Weights of a small transformer language model.
Size: 8 layers, MLP 704 SwiGLU, vocabulary 1024.
Training: a variant of Adam for these matrices, 187M tokens.
Each number is 128 + 24 x the weight over its row's rms, rounded and kept within 0 to 255. Layers, rows and columns count from 0. The size above them is the row's rms in percent of the matrix's.

# layer 4 MLP up, 704x256, rms 0.0566, rows 198-214, columns 192-255
size [100  96  98  90 101 101 103 101 107  94  97  99  98  93 102 104 105]
[[138 123 140 107 110 121 133 141 116 169 123 112 121 131 142 141 132 138 113 121 161 106 133 181 115 134 166 146 133 108 160 133 166 130  87  99 123 130 141 109 107 139 131 137 136 123 144 146 109 162 134 109 105  82 122 122 179 156 154 113 167 146 145 111]
 [185  82 126 121  95 142 115 137 128 133 143 167 115 113 147 115 124 101 146 139 115 109  80 153 140 113 141 147 156 140 139  91 138 148 106 119 132 131 109 135 136 131 139 117 135 117 140 142  97 109  97 122 149  98 120 165 151 120 107 137  91  95 151 104]
 [132 140 146 198 120  99 140  99 121 103 116 139 147 164 167 136 119 135 125 113 130 111 150 145 112 110 126 104 131 137 155  65 118 145 144 191 126 106 162 170 120 161 135 158 111 132 129 162 167 133  88 126 148 110 111 141  86 123 120 170 120 130 122 114]
 [ 65 117 133 151 179 123 107 149 146 165 125 105 118 121 104 120 142 137 143  97 109 148 124 132 126 146 175 147 103 126 115 120 153 130 115 119 111 114 136 104 134 147 128  94 159 104 135 165 133 121 148 151 151  97 112  95  97 133 163 138  94 127 164 106]
 [ 55 106 140 107 140 101 125 144 145 198 138  93 130 164 179 166 146 121  96 131  95 132 149 132 144 139 147 121 160 105 122 166 121 154 134 137 125 122 163  98 132 139 118 141 143 195 106 124 139  98 110 151  86 130 137 144 112 174 102 123 132  87  99 119]
 [ 99 117 108  88  97 125 103 156 142 185 157 156 100 151 135 138 110 119 156  88 107 153 103 137 112 138  85 132 132 121 120 115 105 114 139 108 143  92 128 104  94 122 139 122 125 167 159  75 171 124 103 131 157 110 143 120 118 120 130 141 122 113 113 125]
 [131  85  92 156 131 113 113  85 122 152  93 135 142 108 167 140 172 107 157 141 177 133  72 135 137 124  99 109 113 131 114 108 111  55 107  99 135  96 106 107 132 131 141 124 133 118 115 128 103 129 101 154 170 138 176 125  86  79 159 142 110 111 124 136]
 [140 149 120 123 144 107  71 135 136 126 167 134 144 121 116 148 101  97 107 117 105  74 107 150  84 130 135  71 160 142 142 152 115 120 111 157 164 115 167 119 118 109 146 141 124 120 112 122  94 135 136 115 133 131 150 115 132 115 160 118 133 161 154  93]
 [ 91 120  98 109 121 144 140 125 162 137 173 104 110 141 106  91 144 152 119 120 123  97 127  60 182 134 110 102 115 107  72 164  97 128 137 128  91  66 114 101 147 118 113 118 134 104 147 127 111 159 122  92  93 105 151 112 130 168  97 105 108 152 126 167]
 [109 140 148 111  75 112 152 123 135 136 158 135 140 166 135 143  68 132 104 125  84 163 115 118  97 121 126  84 159 126 152 144 145 152 188 138 135 123 143 132 114 112 165 107 175 135 139 121 150  90 140 106 134 134 176 109 131  79  97 125 144 118 104 120]
 [137 160 107 121  99 138 154 116 124 100 146 148 106 109 143 131 148 109 137 120 149 146 147 101 150 110 148 123 116 127 133 106 137 138  89 129 182 137 137 110 129 122  70 151 109 140  99 147 108 162 127 155 147  84 110 143 156 106 139 151 139 115 138 135]
 [118 140 142 109  78 168 119 119 138 101 133  87  82  98 191 139 123  92 112 101 103 135 175 156 111 119 137 141 160 121  92 101 110 115 127  71 110 118  98 157 167 141 158 132 127 107 120 119 135 128 152 177 145 120 130 139 138 126 123 135 121 144 111 148]
 [113 120 157 140 141 114 122 113 135 124 151 135 137  98 136 111 110 129 163 118 109  84 127 112 155 103 114 112 121 137 126 140 153 145 157 174 125  99 131 112 138 125 202 203  71 123 132 170 111 140 102 132 147 107 171  98 114  93 136 136 114 124  76 112]
 [112 156 123 123 133  93 155 112  99 152 137  87 142  71 128 142 109 112 130 123 112 147 128  94 122 132 174 138 110 115 136 165 117 205 107 160 171 164 116 121 131 120  85 126 136 130 115 120 128 139 160 121 151 151 115  84 113 135 124 156 135 100 126 128]
 [168 114 135 120 130 113 124 152 132 105 146 109 144 126  98 120 177 126 154 146  86 166 130 133 138 124 130 120 164  87 120 115  99 164 130 117 104 121 147 132 129 164  92 152 104 137 127 137 118 113 171 117 143 101 143 151 117  94 123  96 138 107 151 157]
 [108 105  99 141 144 167 152 134 137  96 153 186 163 126 135 102  88 101 113 173 161 170 143 177 134 102 133 112 140 137 141 130 136 108 141 153 139 142 134 111 137 112 162 111 104 136 135 107 130 120 158 114 169 163 126  99 163 123 127 114 121 143 133 160]
 [170 140 108 115 124 123 143  84 171 138  87 121 107 181 106 147 124 151 139 106 151  92 111 128 148 110 132 127 131 155 168 159 101 127 114 121  95 112  83 134 138  91 112 105 178 124 133 106 124 153 109 115 146 117 158 147 120 139 145 130 119 113 147 178]]
# layer 4 MLP down (transposed), 704x256, rms 0.0505, rows 198-213, columns 192-255
size [101  97 100  95 100 100 104 102  90  96  99 103 106  92  94 100]
[[128  79 127 133 133 107 127 117 113 110 190 135 114 117 126 136 117 114 128 128 138  80  96 110 156 112 101 149 141 153 150 153 166 135 118 113  64 144 130 189 178 137 134 104 107  85 102  92 177 114 176 121 112 163 123 127 148 107 107 134 120 122 156 131]
 [ 93 136 141 166 116 136 129 134 181 165  89 128 103 114 156 128 167 116 126 154 139 156 127 121 163 137 157 155 130 133 144 115 157 124 117 147 117 111 122 129 102 128 143 129 128 126 143 121 118 129 148  95  97 131 154 137 126 114 161 130 127 147 150 183]
 [117  96 111 141 139 102 139 132 171  96 103 113 128 123 170  98 141  89 134 195 113  98 123 140 117 175 129 134  89 112 120 162 110 116 117 109 141 130 106 167 105 100 142 119 149  87 141  79 115 129 121  96 141  97 101 119 129 110 171 138 123 122 117 100]
 [134 146 168 116 103 137 121 132 154 153 142 127 134 115 119 129 137 109  88 133 118  82 108 148  90 144 104 109 148 130 120 116  98 125 119 170 105 113 134 103 114 148 172 163 152 193 119 124 140 109  78 113 133 126 112 117  88 143  89 125  99 118 120 143]
 [112 166 232  94 167 122 156 120 132 150 183 116 136 111 135 120  87 165 132 131  71  69 108 154 116 124 123 127 122 133 130 112 132 103 135  95 159 104 135  79 116 122 106 119 125 143 114  91 161 121 122 130 120 150 152 133 141 127 127 107 104 174 132 110]
 [ 90 104 137 129 139 137 171 184 139 134 189 119 136 199 136 113 152 114  89 135 116 149 151 148 112 110 113 160 135 111 154 141  74 115 166  83 173 120 147 135 112 152 110 122 109 105 121 114 135 103 101 139 150 145 131 110 115 148 124 139 131 136 149 106]
 [131 159 163 164 136 166 123 116 145 110 150 164 146  90  92 116 155 115 168 128 128 121 138 138 139 137 116  78 112 156 108 145 136 113 119 126 135 172 126 122 166 120 145 157 124 111 136 147 127 172 156 164 160 128 140 150  91  85 119 147 152 139 133 111]
 [128 118 126 162 146 134 110  93 105 118 101 123 161 118 124 115 181 127 145 132 126 129 112 183 171 107 164 165 112 101 169 105 167 175 117  82 172 147 185 151 131 146 149 117 126 115 110 176 128 133 124 147  85 148 128 141 117 145 117 150  90 113  98 144]
 [148 110 255 153 165 147 118 145  95 111 129 142 155 141 106 151 127 101 142 136 140 153 140 150 107 127 139 185 115 141 133 131 176 141 138 104 135 133  99 115 133 109 151 159 136 151 142 140 134 125 129 145 143 145 109 135 154 114 157 117 106 137 136  91]
 [149 113 109  92  97 134 140 116 176 144 138 125 105 136 120 143  80 162 119 126 130 166 156 113 129 129  93 144 106 105 131 125 152 118  92 155 122 132 104 108 117 123 120 146 107 126 173 136 111 132 118 134 121 131  84 172 125 196  96 143 102 130 121 121]
 [131 138 124 182 159  72 111 131 131 121 125 121 124 150 112 116 126 148 142 135 151 118 132 108  74 135 145 149 143 133  97 119 151 143 126 178 134 109 155 155 156  89 159 155 132 133 119  89 153 102 137 114 112 124 119 131 120  96 172 135 142 126 122 110]
 [138 150 144 111 116 142 119 147 139 137 135 142 154 146  80 116  79 104 158 113 119 151 114 118 115 144 148 130 116 148 157  97 179 108 171 131  92 153 115 125  94 146 114  77 116 122 108  57 132 121 147 136  96 114 125 106 124 105  99 130 153 165 141 121]
 [157 115 135 111 135 118 214 138 155 110 114 132 159 161 152 162 169 140 122 117 133 145 105 120 124 150 124 132 111 103 118 108 114 116 108 123 129 118 106  79 130 129 127 147 161  99 139  94 105 165 139 114 120  91 159 127 146 137  82 148 107 138 110 144]
 [141 153  70 157 149 144  87 166 117  88 124 119 125 123 116 114 139 145 116 114 122 107 125 116 123 111 119  90 131 106 112 153 106 155 124  90 127 149  75  75 127 160 162 181 123 146 118  97 104 151  93  71 141 103 129 149 146  91 117 109 167 105 151 107]
 [114 134  40 112  96 138 113 113 171 106 152 109 105 106 118 151  93 162 149 103 143 140 105 128 106  98 159 138  95 107 133 111  74 134 117 160  83 128 121 148 131 127 148 117 146 160 137 151 119 128 140 162 112 124 142 115 138 142 127 151 100 123  99 182]
 [148 106 209 140 119 106 142 140 136 122  98 162 168 142 154 112 169 117 119 114 118 161 166 160 171 160 141 139  95  78 153 132 110 125 137 114 121 120  94 136 142 130 147 136  99  85 110 125  86 160 120 137 103 147 113 120 167 115 146 130 159 105 120  92]]
# layer 4 MLP gate, 704x256, rms 0.0572, rows 199-214, columns 192-255
size [ 98 100  89 100  97 104 100  95  98  95  97 110  85  99 105 103]
[[157 128 136 112 111 161 119 120  97 107 116 134 101 144 112 140 143  94 158 205 128 111 133 140 112 140 116  88 137 107 131 114 111 149  90 122 136 148 125  94 157 125 132 131 150 132 136  98  98 140 139 102 135 119 136 149 121 139  89 119 124 105 129 130]
 [129 122 149 118 160 106  76 160 153 132 150 152 135 146 123 121 121 120 159 118 136 112 140 126 102 126 162 148 154 142 104 174 155 167 145 150 107 157 143 107 145 137  67 145 158 146 143  79 104 156 176 128 100 183 137 115 165 129 143 173 112 162 142 159]
 [149 110 111 134  76 177 154 158 174 131 158 128  96 113 139 147 149 114 152 139 134 115 161  90 184 128 102  78 163 141 115 150  81 150 121  81 127 134 107 126 136 114 124 125 131 108 139 111 107 124 152 143  98 141 106 151 150 100 114 149 162  82 147 143]
 [ 96 122 151 119 151 138 141 137 116 119 151 107 131 105 164  93 185 137 146 133  97 129 159 115 149 150 155 142 116 107 152 131 144 155 164 134 111 135 114 111  85 130 101 144 122 137  95 150 143  88 136 141 130 122 143 135 114 118 160 135 139 146 105  84]
 [144 104 122 101 136 103 130 112 123 133  85 130 139 128 115 112 162 181 143 140 141 115 118 148 107 135 109  99 112 136 112 120 124 109 154 168 125 119  88 105 120 149 158 145 140 129 103 137 126 108 103 148 135 104 162 132 121 103 120 106 171 131 163 130]
 [135 124 143 109  73 114 118 199 102 133 123 134  98 140 139 123 158 112 126 170 119 124 163 134 171 110  92 121  85 105 150 150 163  98 117 112 134 137 163  98  56 125 121 104 112 110 117 121 141 153 104  94  89 123 109 125 130 111 135 125 125  75  83 174]
 [113 146 126 138 168 111 160 140  83 115 128 100 163 120 156 108 143 141 123 181 112 149 192 132 171 122 129 167  86 109 132 126 150 158 159 101 117 141 142 181  98 141  95 114 125  97 120 160 156 137 118 126 130 129 132 134 121 142 103 113 134 108  57 133]
 [128 144 170 133 129 179 107 129 108 105  85 102 150 141 107 149 155 143 160 158 145  95 146 150  84 128 118 141 136 177 154  86 143 129 124 121 138 170 125 116  99 111 130 119 116 146 115 169 128 112 113 142 142 126 161 176 131  99 195 155 138 166 110 106]
 [145 131 161 113 174 137 120 134 146 178 148 137 131 135 119 149 148 110  94 114  98  79 139 115 154 108 160 148 117 126 109 121 128 163 119 107 151  82 124  96 141  86 128  85  98 104 128 107 179 128 178 153  89  80 129 122 127 132  95 127 128  95 163 121]
 [138 145 123 156 178 151 106  82 136 135 146 136 137 161 117 198 131 139 124 121 131 111 168 144 128 131  93 141 151 102  69  97 124 134  71 129 127 146 122 118 104 112 150 115 139 116 146  70  96  89 129 108 156 144 152  93 134 130 139 135 158 133 143 146]
 [117 122 169 122 145 141 137 130 120 116 101 134 105  95 184 156 137 118 132 163 131 130 124 132 147  79 129 111 169 160 123 137  98 108 152  91 141 129 118 125 128  87  94 138 164 123 135 142 115 101 139 130 113 108 146 137 122 135 129  72 104 102 104 145]
 [149 139 110 101 105 120 199 108 154 118 136 148 134  88 148 120  95 146 119 105 109  67 145 104 135 121 118 126 135 101  91 146 126 141 132 186  96 118 130 118 129 114 133 136 131  73  83  92  90 173 121 144 117 135 179  82 125 127 113 155  93 180 118 165]
 [ 88 147 131 123 114 132 151  98 130 114 118 107 122 131 133  94 121 117 125 102 116 114 127 170 126 162 122  97 124 145  79 107 129 173 102 139 162 141  79 119  72 134 109 126  92 154 103 143 115 106  98 146 175 118  92 106 161 144 130 136 135 102 104  87]
 [125  92 131 119  86  82 107 155 130 126 110 127 129 134 118 149 161 127 153 147  93 112  89 116 135 126 148 105 149 158 134 187 122 155  88 136 148 150 176 171 117 129 121 159 137 107 106 105 126  98 190 103 124  77 133 158 130  91  91 134 126 145 101 185]
 [131 106 162 132 142 118 110 107  84 110 130 116  94 118  99 108 161 116 149 130  88 136  93  80 133 129 124 157 138 125 136 120 115 142 121 119 119 140 100 160 126 166 109 119 138 121 129 161 174 186 140 102 129 120 150 141 126 114 109 126 154 149 127  69]
 [132 104 127 150 159  91 128 147 121 139 130 120 121 100 141 129 151 133 145 108  97  79 129 118 145 158 146 105 161 141 123  96 173 150 165 131 161 187 135 139  95 119 148  97 127 102 136 125 143 116  97 144 133 116 126  85 113 150 137 138 156 147 118  62]]